Weights of a small transformer language model.
Size: 21 layers, width 160, 2 heads of 64, 16.7M parameters.
Architecture: LayerNorm before each block, learned positions, biases.
Each number is 128 + 24 x the weight over its row's rms, rounded and kept within 0 to 255. Layers, rows and columns count from 0. The size above them is the row's rms in percent of the matrix's.

# layer 18 MLP down (transposed), 640x160, rms 0.185, rows 375-384, columns 0-159
size [ 97  87  95  88  93 100  98  94  96 109]
[[143 102  94 101 117 135 119  64 142 157 143 136 114 118 148 156 113 118 123 112 157 115 118  88  87 129  68 133 126 113 150 122 115 159 134 111  85 112 127 171 146 123 121 123 155 168 113  99  98 152  86 142 147 111 159 116 145 145 165 130  84 105 107 130  88 157 110 120 125 130 121 126 103 159 102 121  96 121 134 138 146 159 146 115 139 132 115 150 148  84 147 130  96 140 133 125 163 102 134 109 134  84 152 145 145 125 106 131 148 113 142 161  93 119 153 171 195 122 139 118 136  93 207 140 133 137 126 160  87 125 136 109 146 163 124 147 125 127 149 120 111 122 141 155 132 146 145 136 156 177 128 116 145  91 120  98  74 143 134 123]
 [156 122 137 153 150 135 185 137 141 127 124  99  75 118 117 110 175 105 170 104 105 183 143 122  91 131 119 120 105 121 128 128 126 128  86 168  88 131 125 148 152 108 145 146 110 115 137 103 143 145  91 160 137 173 165 136  97 132 140 159 113 119 143 144 118 109 160 132  80 136 103 104  90 155 105 122  88 131 118 124 144 143 116  85 147 136 101 141 113 110 146 143 108 124  96 129  97 167 133 147 115 122  99 125 135  96 162 114 138 140 172 162  88 115 123 124 111 142 136 141 157 130 109 129 139 101 154 116 119 100 132 155 152 177 169  94 154 139 153  81  79 148 143 147 132 107 102 176 145 121 127 148 137 141  74 138 114 146 109 108]
 [112 142 144 136 101 127 103 146 155 134 144 126 109 137 150 160 134 147 138 140 113 148 123 106 132 109 137 174 105 123 108 102  88 109 100 116 126 132 129 111 128 143 119 108 133 104 119 142 105 147  82 118 127 129 165 225 119 107 119 121 132 102 133  72  80 119 147  84 133 145 131  98 170 141 120 172 106 109 109 115 143  90  80 142 132 118 151 131 127 155 151 131 113 131 111 147 134 147 121 148 135 100 158 160 108 113 142  95 113 160 116 131 142 106 144 183 198 123 127 118 124 124 129 158 127 163 150 148 106 151 139 150 108 103 106  97 179 147 106 148 101 178 147 131 161 109 134 158  97 104 108 115  96 144 138  91 137 128  89 120]
 [100  93 114 166 122 150 102 152  67 109 149 119 144 117 126 142  99 128 125 112 116 141 153 144 135 134 135 132 108 100 112 154  98 120 111 127 134 167 193 161 158 192 141 149 139 144 121 119  77 175 133  82 126 156 142 130 117 148 122 143 114 117 154 131 124 114 161 101 124 111 149  89 122 114 116 109 119 154 185 116 157 109 122  47 118 125 133 104 125  99  92 149 116 129 150  84 160 104 116 140 141 124 109 147 163 105 135 149 147  83  92 132 114 130 130 116 137 170 134 108 145 140 120 120 129 128 127 139 135  81 150 150 126 156 118 130 128 171  91 132  91 173 147 110 133 159 122 148 125  95 147 145 125 166 105 111 152 110 103 127]
 [124 111 117 149 123 134 112 144 147 128 114 116 144 171 160 122  87 197 126 101 109 136 144 118 112 152 150 124 110  92 126 123  99 133 108  99 134 143 128 100 110 151 140 160 121 109 158 115 117 120 129 123 139  91 139 114  85 100 105 115  89 138 134 124 137 139  96 118 125 141 116 114 101 184 121 133 168 141 167 140 166 110 112 112 100  85 131 120 107 184 116 139 143 109 124 132  88 177 125 168 139 131 133 117 154 151 121 114 163 111 156 180 125 115 151 142  72 103 131 150 100 130 145 114 153 139 142 106 126  82  89 128 166  99 112  92 187 152 125 150 119 187 121 102 126 135  99 128 157 154 126 126  99 160 103 101 143 136 161 120]
 [120 137 115 180 136 166 188 123 135 147 122 101 123 141 160 138 133 109 117 148 132 118  88 144 107 138 188 118 155 129 133 129 155 115 138 151 109 119 153 139  81 160 106 144 136 110 141 147 112 162 123 139 110 150 113 144 124 131 159 123 128 120 184 136 150 135  82 165 118 111 123  42 107 107 111 107 124 131 119 128 120 111 136 111 125 126 155  97 124 129 124 125 163 162 123 117 148 120 116 123 173 114  94 145 103 114  99 134 107 107 109  80 135 114 124 154 101  84 123 150 124 120 121 133 138 179 109 105 126 108 113  37 143 108 130 140 144 134 146 121 100 130 184 104 154 124 118 108  95 187 137 120 143 135 152 111 103 146 144 136]
 [100 141 137 106 161 141 140  94 124 124 142 101 140 110 139 148  91 119 111 105 120 143 140 138  99 105 133 128 101 163 159 152 138 131 116 125 115 105 123 126 119 132 133 117 151 140 165  88 110 151 139 100 111 151  92 125 118 138 137 140 134 154 117 148 124 135  93 160 160  95 125 122  82  87 103 166 154  97 170 112 122 122 152 135 100  80 146 127 108 165 112 136 113 127 124 168 143 161 122  75 136 174 106 123 143 126 127 170 140 119 127 123 154 112 155 136 173 118 138 158 140 122 125  67 100 149  99 133 158 162 119 175 154 126 124 135 130 145  92  96 179  72 110 148 133 156  98  67 165 162 150 131 106 142 144 125  96  98 120 149]
 [170 113 146 115 100 139 129 158 137  96 138 137 148 109 132 174 131 120 134 123 142 108 113 175  99 117  84 117 106  69 136 102 130 151 138 111 103 103 135 135 126 165 125 116  97 123 119 121 116 143 153 124 123 122 113 126 109 101 129 145 112 150 113 127 168 126 116  77 120 105 112 140 107 132 100 113  76  82 128 182 143 154  84 126 126 124 124 131 118  93 117 160 122 115 127 124 109  92 126 186 150 143 112 100 118 147 111 184 130 131 115 117 116 103 147 126 190 156 186 125  91 142  97 154 118 129 102 154 112 110 127 127 143 135 116 172 130 147 155 172 158 105  94 148 143 127 171 131 133  98 126 165 171 158 157 144 149 117 144  91]
 [143 130 117 114 173  92 115 140 126 135 132 141 166 120 135 150 147 137 149 113 139 160 140 136 109 168 103 108 111  93 111  74 127 129 108 123 124 111 108 140 136 129 113 121 159 109 166 157 108 197 119 119 137 117 107 100 132  94 136 102 145 125  88 143 120  91 144 138 133 146 109 126 108 117 122 154 146 120  87 166 180 126 130 166 119 114 128 141 122 116 153 145 140 133 118 161 105  95 125 150 132 107  89 157 131  74 124  80 118 119 122 153 115 109 114 190 173 123 143  85 118 132 116 141 106  92 146 162 139 151 165 142 165 122  85 141 138 121 114 138 171  91 101 177  96 128 109 172 134 125 142  84 111  83 145 130 148 157 139 116]
 [143 139 118 121 158 120 131 153 174 109 175 172 133 165 147 113 132 148 128 149 143 122 111 141  89 128 134 111 128 136 145  95  98 109  98 129 141  93 143 142 132 158 117 133 136 120 174 151 108 115 104 146 143 120 110 158  81 149 110 128  90 128 112 124 103 131  68 114 115 100  84 114 105 126 130 132 154  72 142  98 150 114 114 131 124 145 149  79  86 198 123 113 111 100  87 120 125 153 151 136 138 119 166 123 153 139 124 183 125 122 133 131 177 154 113 108 163  93 153 113 110 131 139 101 142 140 144 121 175 129 132 158 170 120 161 115 135 113 113  92 158 120 136 139 116 133 100 109 123 156 150 127  97 147  95 146  85 119 156  92]]
# layer 18 MLP up, 640x160, rms 0.156, rows 376-385, columns 0-159
size [ 97  99  93  99  98  94 100  94 112 100]
[[113  97  69 117 176 122 117 101 127 126 102 184 182 105 167 111  85 156  96 173 140 103 143 164 145  93 103 123 123 141 139 136 124 124 147  75 132 134 144 112 135 140 162 104 175 128 126  81 133 120 147 133  91 103 129 129 124 130 148 136 107 150  91 147 164 128 122 107 121 129 154 132 129 103 184 127 125 127 128 149 105 117 121 153 119  59 134 113 122 150 145 143 117 129 124  93 136 110 155 138 170 130 145 122 111 134 108 148 162 145 117 159 137 137  93 141 141 101  68 118 119 105 110 140 147 115 115 120 114 148  87 100 166 143 115 134 114 165 126 141 137 140 160 149 132 109 105  97 126 160  89 120 122 131 183 136 151 124  93 111]
 [117 126 142 120 121  81 163 138 130 142 114 133 119 129 113  92 151 116 132 167 156 152 102 157 121 122 140 150  95 142 150 150  72 163 141 138 135 111 148 123 138 135 115 140 187 135 104  88 153 150 149 115 118 163 131 125 141 133 141 103  81 135 195 138  90 126 122 107 111 142 137 157  97 120 119 119 116 152  99  66 118 158 132 104 116 142  98 174 154 124 107 122 120 162 124  78 125 121 126 107 125 151 120 120 140 149 106 111 135 135 206 130 153 151 130 150  93 134 116  83 135 135 112 141 110 119  83 122 126 106 127 160 155 129 133 105 111 130 152 131 149  60 105 109 179 146 101 124 122 172 125 136 162 150 109 130 144 160 138 110]
 [141 136 142 107 118 100 115 130 158 178 108 128 155 137 195 147 127 124 137  99 118 127 158 135 112 121 173 123 147 113 108  91 135 101 130 145 132 112 111 125 125 128 138 117 110 134 129 135 135 117  77 197 179 138 139 162 137 137 123 141 111 151 113  99 103 131 144 145 111 135  84 118  75  82 151  77  98  68 103 114 136 102 137 161 139 111 115 153 137 108 171 148 121 124 115 127 115 152 109 143 122 156 159 132 124 126 107 154  92 169 130 136 153 122 151  92 153  91 110 117 154 125 139 173 152 144 114 124 106 148  96 144 155 126 151 154 129 111 104 127 116 131  87  98  87 124 110 167 167 141 155 132 100  87 102 104 161 127 114 118]
 [103 146 127 146 142 116 132 126 105 154 165 120 163  89 124 117 112 149  91 113 179 185 172 123 116 132 151 136 120 114 118 120 109 112 119  99 120 149 130  88  97  90 118 138 126 153  87 157 154 134 158 113 140 163 108 118 134 118 131 131 144 158  90 137 136 125 153 123 130 157 139 117  85 219 144 129 153 115 127 124 119 139 110 136 121 170 103 123 158  88 147 100 100 162 139  88 124 138 129 121 140 140 142 136 142 122  96  97 115 129 117 128 211 151  97 123 157 161 113 102 139  98 112 118  76 102  88  92 112  91 128 147 107 147 149 150 106 142 139 105 142 102 115 138 164  85 141 121 117 108 122 152 137 120 120 132  96 137 137 145]
 [135 108 126 142 134 113  38 118 148  96 155 145 131 150  90 163 107 140 147  89 118 161 181 122 137 130 105 153 127 161 136 159 108 137  94 130 182 134 133 114 125 147 136 126 114  98 144 146 124 100 110 131 158 114 125 123 121 126 156 127 106 143 110 125  99 121 143 106 111 105 167 118 125 165 100 127 112 121 115  96 124 143 138 137  85 117 104 143 153 154 137 115  91 105 162 146  94 133 117 139 123 151 161 161 133 112 108 109 165 186 155 128 148 160 151 106 126 188 161 106 100 121 118 154  92  81 112 159 142 146 100 158  99 133 125 121 126  85 151 106 138 135 115 140  97 135 147 125 169 158 128 134 105 110 112 154 154 114 108  76]
 [129 159 155 139 124 130  90 115 157 109 103 136 130 110  74 106 107 128 163 150 123 149 154 103 129 138 161 120 151 124 103 114  84 135 134 128 110 161 123 126 126 184 132 106  95 116 104 122 165 107 121 137  87 129 178 123 173 139  88  74 155 162 145 145 108 120 143  88  90 140 121  86 150 138 121 111 119 120 130 138  87 183 115 132  92 110 132 147 152 147 137 141 125 110  92 122 106 147 118  95 141 119 163 156 120 132 135 148 147 138 155 156 154 114 161 108 186 113 104 122 120 126  78 169 148 117 159 151 130 139 133 131 112 113 155 130 151 156 155 140 151 163 115 116  93 112 112 133  96  59 138 148 123 134 115 135 100 146 100 116]
 [149 136 161 116 167 120 122 114 119 171 109 149 177 130 133 195 146 151 160  97 158 164 167 138  92 129 172 119 131 144  94 117  83  82 154 148 155 101 129 114 102 127 120 118 131 126 123 100  87 145 167 135 106 156 141 114 121 122 127 107  81 126 138 139 102 145 118 142 102 127 163 158 124 166 109 107 104 140 153 119  97 134 118 111 141 130 126 179  85 141 123 129 133 127 121 126 150 142 124  59 144  97 164 107 139 143  82 125 119 143 147 139 131 130 104 144 107  95 152 162 114 125 142 135 121 101 160  75 105 107 147 164 157 110 118 100 134  88 148 106  99 162 117 146  98 122 108 137 121 167 130 164 125 133 127 102 116 150 149 108]
 [151 143 117 105 125  92 103 120  93 121 130 142 141 124 103 162 155  85 135 180 178 136 116 127 130  98  80 133 121 178 183 156 104  93 184 117  86 125 118 145 126 114 111 129 125 118 130 109 112 136 123 127  83 120 162 143  84 126 122 117 119 110 130 140 128 157 124 172 130 119 153 127 138 116 131 131  99 146 143 118 128  93 127 133 137 119 123 191 128  65  92 141  96 134  76 148 133 106 109 135 128 132 167 118 174 132 170 148 142 138  93 132 148 126  77 149 125 113  90 150 157 141 129 170 136 121 127  96 122 141 126 118 148  95 120 146 103 153 122 140 117 167 135 130  92 138 114  80 132 144 126 160 128 138  92 115 157 167 148 125]
 [116 116 110 107  87  86 126 114  72 156 109 107 152 108 124 153 136 139 130 105 131 185 108  88 161 132 155 134 133 155 112 141 147 160 125  85 127 121 120 109 155 140 140 123 142 164 101  87 160 123 108 125 149 132 182 121 150  97 109 134 145 128 148 110 142 105 131 148 127 197 175 183 118  98 135 164 122 186 132 100  88 112 106 137 112  98 125 157 163 122 134 118 140 152 136 116 127 136 134 125 134 115  93 124 137  96 139  55 118 129 116 129 136  91 137 116 110 175 157 112 139 138  96 129 114  98 108 126 119 153 118 122 110 136 108 142 111 144 155 141 125 136 139 104 112 126 130 146 152 148  81 171 149 140 157 100 161  90 115 134]
 [145 156 125 142 137 137 145 150 123 141 123 131 128 133 120 128 110 139 116 134 133 144 112  97 100 168 152  97 104  97 159 104 155 105 112 118 106  86 158 164 123 101 164 109 140 120 102 141 154 143 105 136 150 131  71 116 131  96 168 121 121 152 170 122 102 144 105 120 145  92  95 128 164  79 121 131 137 154 127 115 168 131 122 136  90 157 125  67 162  93 170 139 103 159 120 146 148 160 127 117 122 162 107 127  77 112 118 150 149 110 135  66 167 125 111 129  95 107 109 124 134 116 134 150  86 154 123 146 137 123 147 148 135 136 142 131 169 141  89  88 187 113 125 136  94 197 143 107 114 130 123 160 114 138 122 128 128 108 102 123]]